Weights of a small transformer language model.
Size: width 64, MLP 192 SwiGLU, vocabulary 1024, 0.87M parameters.
Each number is 128 + 32 x the weight over its row's rms, rounded and kept within 0 to 255. Layers, rows and columns count from 0. The size above them is the row's rms in percent of the matrix's.

# layer 5 MLP gate, 192x64, rms 0.245, rows 0-92, columns 0-31
size [ 92  95 113  89  94 106 102 112 102  96  93 104 102  93 100  94  98 110 104  98 109 108  95  94  84  98  89 109 114  99 106  90 104 102 109  99  97  98 100 118  95 107  93 106 103  94  94 100 104  95 109 114 106  95 107  99  97 108  98 105  99  94 110  99  97 109 106  92  92 101  93  96 113 102  99 108 101  86  88 101 110  91  93  97 101 107  96 109  87  92 114 103 102]
[[200 156 163 156 161 111 105 169  63 108 110 164 138 139  76  82 161 120 169 109 121 110  73 126 101 105 159 129 163 122 164 166]
 [207 126 124 137 146 110  87 175 128  49 130 149 127 123 126 124 128 121 189 109 162 111 181 185 108  44 103  65 153 132 118 107]
 [ 93 163 115 138 123 142 125 121 138  96 101 137 143 167  91 164 101 152 131 122 195 158 146 142 193 118 102  67 169 135 151 138]
 [161 129 136  78  96  86 231  85 168 109 126 102 119 110 149 163 168  86 137 114 158 139  86 127 145 125 161 164 126 173  89 178]
 [125 110  85 171  94 104  70 172 169 133 126 118 154 135 124 130 150 131 149  85 186 138 134 123  83  94  87 121  92 108 106 100]
 [120 111 135 142 110 121 151 181 112 160  97 167 109 159 144 183 169 178 138 149 118 108 107 108  46  85 116  75 193 144 184 131]
 [148  87 166 115 190 117 170 122 181 133 119  98 153 148  74 156 127  89  88 138 125 131 184 129 111 112 151 165 140 130 122 142]
 [129 115 123 158 143 113  92 162 181 114 134 112 178 150 115  93 110 130 124 103 147 177 108 141 136 180 146 166 201 106 114 158]
 [113 138 148 124 192 124 116 116 176  78 130  74 178 133 143 118 127 103 107 147 126 111 130  49 177  89 170  56 156 110 111 151]
 [129  66  75 125 152 154 151  88 128 134 102 173 131 128 165 118  97 124 127 136 120 187 192 136 113 105 151 101 116 140 153 146]
 [167 132 113 138 188 123 126 181  97 149 115 124  94 147 130 145 166 180 143 155 111 134 127 155  70 122 169 102 133 114 115 142]
 [120 197 149 125 101 113  48 103 175 145 136 137 164 121 151 112  92 135 138 102 144 128 162 134 147 110 140  75 134 133 162 204]
 [ 65 121 121 105 130  84  83 127 157 126  87  90 164 175 192 173 145 137 116 116 142 162  55 117 114  92 120  70  98  87 128 117]
 [146 124 166 171 163 149  57 122 131 170 125 162 133 163 136  90 122 130 153 145 133 123 133  76 136 116 156 134 162 124 103 121]
 [191 154 145 104 156 213 135  93 117 113 115 111 125 131 140 112 139 137 149 131  93  93 111 157 169 120  82  88 170  94 181 131]
 [118  89 142  92 145 107 156 123 134 102 178 129 139 133  91 126 106 137 136 164  47 108 151 170  92 155  74 187 154 135 108  89]
 [131 198 120 160 119  99 149 120 136 184  81 161 119 108 156  74 128 143 126  76 151 158 126 118 144  96 115 120  88 146 143 128]
 [147 171 146 115 183  92  94 154 150  99  93 113 170 136 150 126  99 121 131 135 109 106  72 131  61 111 112 133 111  75 171 182]
 [181 104 150 141 178 135  72 104 146 135  75 152 191  76 118 170  88 110 166  86  98 128  59 143 189 107 160 125 160 123 143 139]
 [155 111 202 134 117 171 103 213 135 111 147 117 114 155 148 120 122 114 132 147  79  79 173 115 164 160 117 109 135  78 139 172]
 [140  81 128  98  93 154 131 127  93 172 181 162 174 166 131 173  77 130  84  79 163 123  92 126 116 101 109 106  81 117 167 153]
 [135 111 139  48 142 147 131 131 142 143 102 136  96 170  94 146 102  99 147 182  89 118  96 173  76 127 130  91 145 165  97 105]
 [ 73  95 161 127 187 112 118 140 111  68 107 147 138 155  95 165  81 167 126  53 192 140 173 120 149 102 188 116 133  91 152  81]
 [ 61 100 133 130  79 182 122 206 110 133 125 209 156 138 144 166 133 174 116 141 137 129 141 142 188 120 156 149 110 116 141 187]
 [170 131 150  88 181 138 155 133 113 112  95 102 101 125 169 114 130 146  88  80  99  91 196 191 186  87  95 124 137  92 127  87]
 [163 183 148  64 192 142 134 120  99 136 147 131 140 130 109 137 189  90 203 163  96 121 121 144 162 171  90 102 109 110 139 158]
 [168 118  69 122 127 150 115 111 124 150  89  81 141 114 147 159 106 148 113 118 148  76 127  60 140 132 164 176 160 103 112 110]
 [139  74 126 111 139 114  98 100 170  91 112 193 162 137 119 161  86 179 175 144 128  81 144 151 172 140 103 134 149 115 116  94]
 [116 162 185  44  69 130 161  81 138 134 116 128 133 104 115 161 133  89  97 116  89 165 151 129 143 149  70  63 191 158 170 127]
 [148 102  94 118 101 141 124 175  81 141  80 110  92 104 137 114  89 138  74 135 106  59 139 132 105 153 106 200 103 161  75 178]
 [107  93  65 119 109  84 181 140 164 153  96 155 127 154 103 107 133 167 126 102  63 118 147 142 162 170 101  72 133 151 176 140]
 [186 150 117 165 123 108 152 166 135 185  53 139 132 113 113  80 145 107 126 202 108 129 123  49 205 135 142 129 158  95 117 126]
 [117 127 133 119 131 128 173  55 175 102  65 176 118 156 166 133 121 131 133  82 113  57 119 162  88 143 113  93 134  70 118 160]
 [163 132 123  97  90 117 111 132 186 119 100 199 128 152 133  87 124 101 165 154 121 107 133  81 176 115 101 165 157 133 172  86]
 [131 148 119 203 126 155 129 123  96 127 171 164 192 132  83 155 144  82 162 160 117 103 135  97 165 116 170 136 155 134 105 124]
 [166 131 151 120 109 123 149  97 169 100  91  95 121 107  72 149 145 180 134 193 115 153  34  82 165 128 118 173 102 161  92 105]
 [169 141 105 158 130 142 151  95 184 171 176 108 126 130 118 121  80 170 116 157 108 184  94 168 163 136 123 124  92 102 103 180]
 [ 89 175 192 101 134 130 166 105 192 109 111 105 127 164 196 131 149 134 114 132 135 149  78  86  86 152 145  94 147  76 103 164]
 [136  67 150  99 147 125  78 112 163 131  75 138 113 143 113 183 119 151 112 105  82 139  95 153 139  98 134 125 151 103 183 152]
 [109  68  85 126 170  97 123 142 127 154 110 121 143 168  30 197 150 116 122 165  92 145 151 126 136 134 147 132 119 134 120 168]
 [114 153 152 148 177 119 187 176  80 117 184 128 131  91  53 113 126 124 155  73  74 164 150  95 132  78 157 141 171  76 157 188]
 [165 136  78 128  94 167 106 103 158 134 136 128 135 124  92 176 120 145 147 100 123 173 149  67 156 173 105 106 117  97 177 126]
 [101 147 165 112 105 140 142 108 138 166  82 118  98 128 131 162  97 165 163  97  93 127 167 123 171 121 200  77 114  78 144 166]
 [170 124 140 152 140 133 100 154  78 142 149 176 154 154 152  92  38 185 105 138 162 151 159 121  77 150 119 149 119 126 117  66]
 [100 112 145 101 101  71  74 141 178  81 102 122 176 130 163 153 128 100 147 134 126 100 100 105 116 133 125 163 139  67  55 125]
 [169 111 140 127 157  94 154 130 138 121 114 148 176 122 130 120 154 137 147 197 180 127 148 137 137 117 156 180 143 127  96 168]
 [148 165  79 153 133 134 172 105 136  78  73  29 163 171 134 124  98 118 148 114 140 121 129 137 139  94 142 120 156 135  96 120]
 [145 146 120  92 173 103 117  65 196  89  94 121  83 156 130 122 164 106 160 137 131 106 137 118 128 124  88 153 147  96  20 142]
 [172 111 103 104  93 168 112 111 106  81 140 132 155  77 168 130 122 143 176 119 148 123  89 181 138  81 194 118 108  75 138 117]
 [137 150 109 130 142 150 157 177 171 117  85  93  61 158 137 107 134 181 173 151 138 171  85 131 138 163 141 154 183  71 142 140]
 [139 132 185  76 148 136 114 129 127 127  87 136 138 133 191 122 102 121 145 123 124 103  88 173 113 105 135 167 140 118  58 142]
 [218 131 154 108 164 162  72 158 151 128 130 157 106 173 114 126 142  87 123  51 119 124 124 114 131 154 170 121 113  79 183 154]
 [127 111 194  97 123 122 171  35  94 103  99 156 171 117 171 137 125 135  90 112 167 128 125 160 117  82 133  73 135 129  67 184]
 [132 148 108  83 149 134 119 104 137 129 137 143 136 110 147 170 118 109 175 104 107 164 117 179  80 139  88  78 112 146 147  29]
 [112 126  58 144 103 212 112 160 160  80 113 162 132 108  90 157 169 160 124 162  97 168  74 140 171 141 127 103 135 128 130 148]
 [185  90  90 113 135 135 104 145  60 154 122 132 170 132 110  53 105 174 154 146 154 160 121 144  97 129  87 180 162 115 134 166]
 [168 130 145 117 166 130  79  97 132 111 174  99 153 119 152 116  93 102 111 141 122  70 115  96  62 135 140 113 164 133 138 102]
 [131  82 111 134 113 156 134  86 109 153 124 119 128 159  64 136 143  92 195 193  87  70 102  97 125 108 125 146 148 165 128 146]
 [ 82 189 116 118 137 143 131 132 159  74  63 142  74 151  99 121 106 112  79 150 141  94 132  59 147 101 118 102 126 163  70 140]
 [102  75 129 157 146  90 194 125  66 195  90  91 124  94 160 133 111 105 151  95  67  92 122 159 145 139 118  93 158  95 128 175]
 [183  97 182 104 140 128 102 136 141 138 164  99 133 155 155 169 124 135 110 179 126 194 166 152 141 100 123 113 123  95  80 131]
 [ 96 104  59 164 107  99 101 119 131 116 141  94  70 204  80 193  97 142 177 176  80 111  87  93 143 146 155 120 127  96 121  89]
 [146 110 140 185 123 127  93 100 203 140 100  83 128 131 105 107 122 175 161 154 178 138  37 107 118 106 176  52 128  90  91 143]
 [153 115 132  81 142  62 126 155 158 167 120 115 124 146 138 161 143  90 128  87 122 196 135 124 106 132 167 174 195  77 115 123]
 [136 143  57 121 117 184 126 163 147 119 130 147 147 119 107 150 115 129 121 115 198 183 143 124  99 159 170  95 122 143 178 117]
 [152 118 154 150 175  89  53 124 157 150 134 236  80 161 109 145  92 157 140  72 125 154 114 145 109 136 145 135  92 123  85 148]
 [ 81  89  89 204 103  98  90 164 141 137 139 141  91 132 103 145 118 132 106  86 116 165 207  84  96 123 106 113 104 147 132 116]
 [164 157  97  98 136 162  92 140 106 106 165 131 113 120 109 162 140 145  51 199 138  99 122 107 136  70 123  64 111 174 114 109]
 [129 129 167  61 142 156  81 102 145 174  90 111  96  86 176 125 137 101 165 191 102 116  86 111 160 111 119 151 128 138 166 174]
 [ 83 111 143  73  84 122 101 150 129 133 125 131  86 119 124 136 147 163 138 125 123 143 121 114  95  57 110 115 109 138 163 116]
 [ 87 156 161 123 105 134 144 143 108  98  68 156 167 185  58  76 140 168 121 159  83 137 102 140 142 139 158 128 113 141 134 151]
 [140 167 105 138  64 102  96 124 157  86 135 183 148 167 151 161 154  73  75 216 201  89 124 143 139 133 143 103 170 127 109 124]
 [168  82  92 121 148 114 103 110  93 190 151  91  97 124  80 171 116 154  62 117 124 119 181  94 130 146 188 109 137  88 143 146]
 [136 102  69  79  76 128 132 123 106  99 134 120  90 197 107  75 141 184 120 170 151 127 118 119 212  80 135  72 153 125 124 124]
 [138  97 107 117 141 102 106 178 105 154 115 175 110 107  90  74 103 205  71 125  72 148 131  71 150  87  76 136 107 166 142 106]
 [ 77  97 129 152 124 138 126 110 141 160  66 141 138 134 131 107  78  94 150 117 150  88 102 163 125 113 126  93 153 126 120 192]
 [ 97 151  72 110 177 113 139 105 125 150  92  73 163 177 108 110 125 125 124  96 126 168 119  95 115 120 104 115 150  97 120  73]
 [160 108  87 127 137 155 113 128 113 154 188  89 110  66 158 142 123 155 159 177  77 103 102 150 144 139 127 134 103 160 121 157]
 [172 128 154  90 106 118 139 140 174  81  99 165  79 133 102 141 114 109  84 114  82  98 198 114  77 163 161 162 140 134 145 167]
 [119  73 156  89 138 108  70 163  79 104 152 146 109 169 133 171 115 125 182 127 124 140 132 145 106 146  95  53 116 152 106 146]
 [137 140 130  77  71 163 151 120 177  68  82 107 156 154 115 157 122 113 124  76 149  58 157 135 102 111 141 210 118 153  72  77]
 [159 111 143 145  87  99  98 149 142  58 152 102 109 110 200 124  61 117 119 127 142  76 205 129 104 143  84 111 134 114  84 132]
 [174 112 131 163 134 188 145 133  77 147 110  83 138 224 103  99  57 129 153 128 132 136 140 112 125 187  67  80  91 141 181 130]
 [184  97 182 152 174 110 169 121 126  75 127 145 129 190 151 133  36 147  94 123 154  87 154 121 116 136 175  94 103  81 136  70]
 [147 102 114 123  90  68  49 154 116 129  80 154 210 110 102 131 155 130  99 165 159 126 135 154 111 146 119  70 140 138 120 104]
 [ 95 107  99 144 112 134 106 153 129  87 138 112 144 144 124 127  76 133 125 122 103 163 131 128 123 139 198 137 133 100  63 119]
 [ 87 112  79 111 103 115 129 112 161 134 145 125 104 171 133 187  90 166 180 167 181 145  83 124  81 144  68 114 116 105 132 120]
 [120 118  95 103 127 151 121 150 179 147 179  77 102 174 160 145 136 108 157 165 113 109 112 104  92 145 164 114 185 175 213 128]
 [ 92 106 102 197 194 131  87 152 117 159  97 155 144 134 105 155 131 120 131 162 119 135 160 126 132 129 201  93 132 100 123 123]
 [193 125  79  89  86  88  97 112  76 154 163 163 134  98 122 173 134 118 129 169 121 186 103 123 115 154 106 118 148  67 147 160]
 [111 133 141  95  89 134 144 120 175  95 116 121  92 105 124 133 149 245 130 136 126  71 145 140 148  95 115  95 161 154  60 208]
 [114  76 140 118 111 167 170 121 141 106 115 102 156 153 148 106 121 101 168 128  92 122  57 158 178  59 154 159 162 107 154 177]
 [ 69 132  95 117  94  63 149 163 128 135 209  45 154 103 141 156 126 121 102 117 158 115 136 132  98 149  97  72 138 109  75 135]]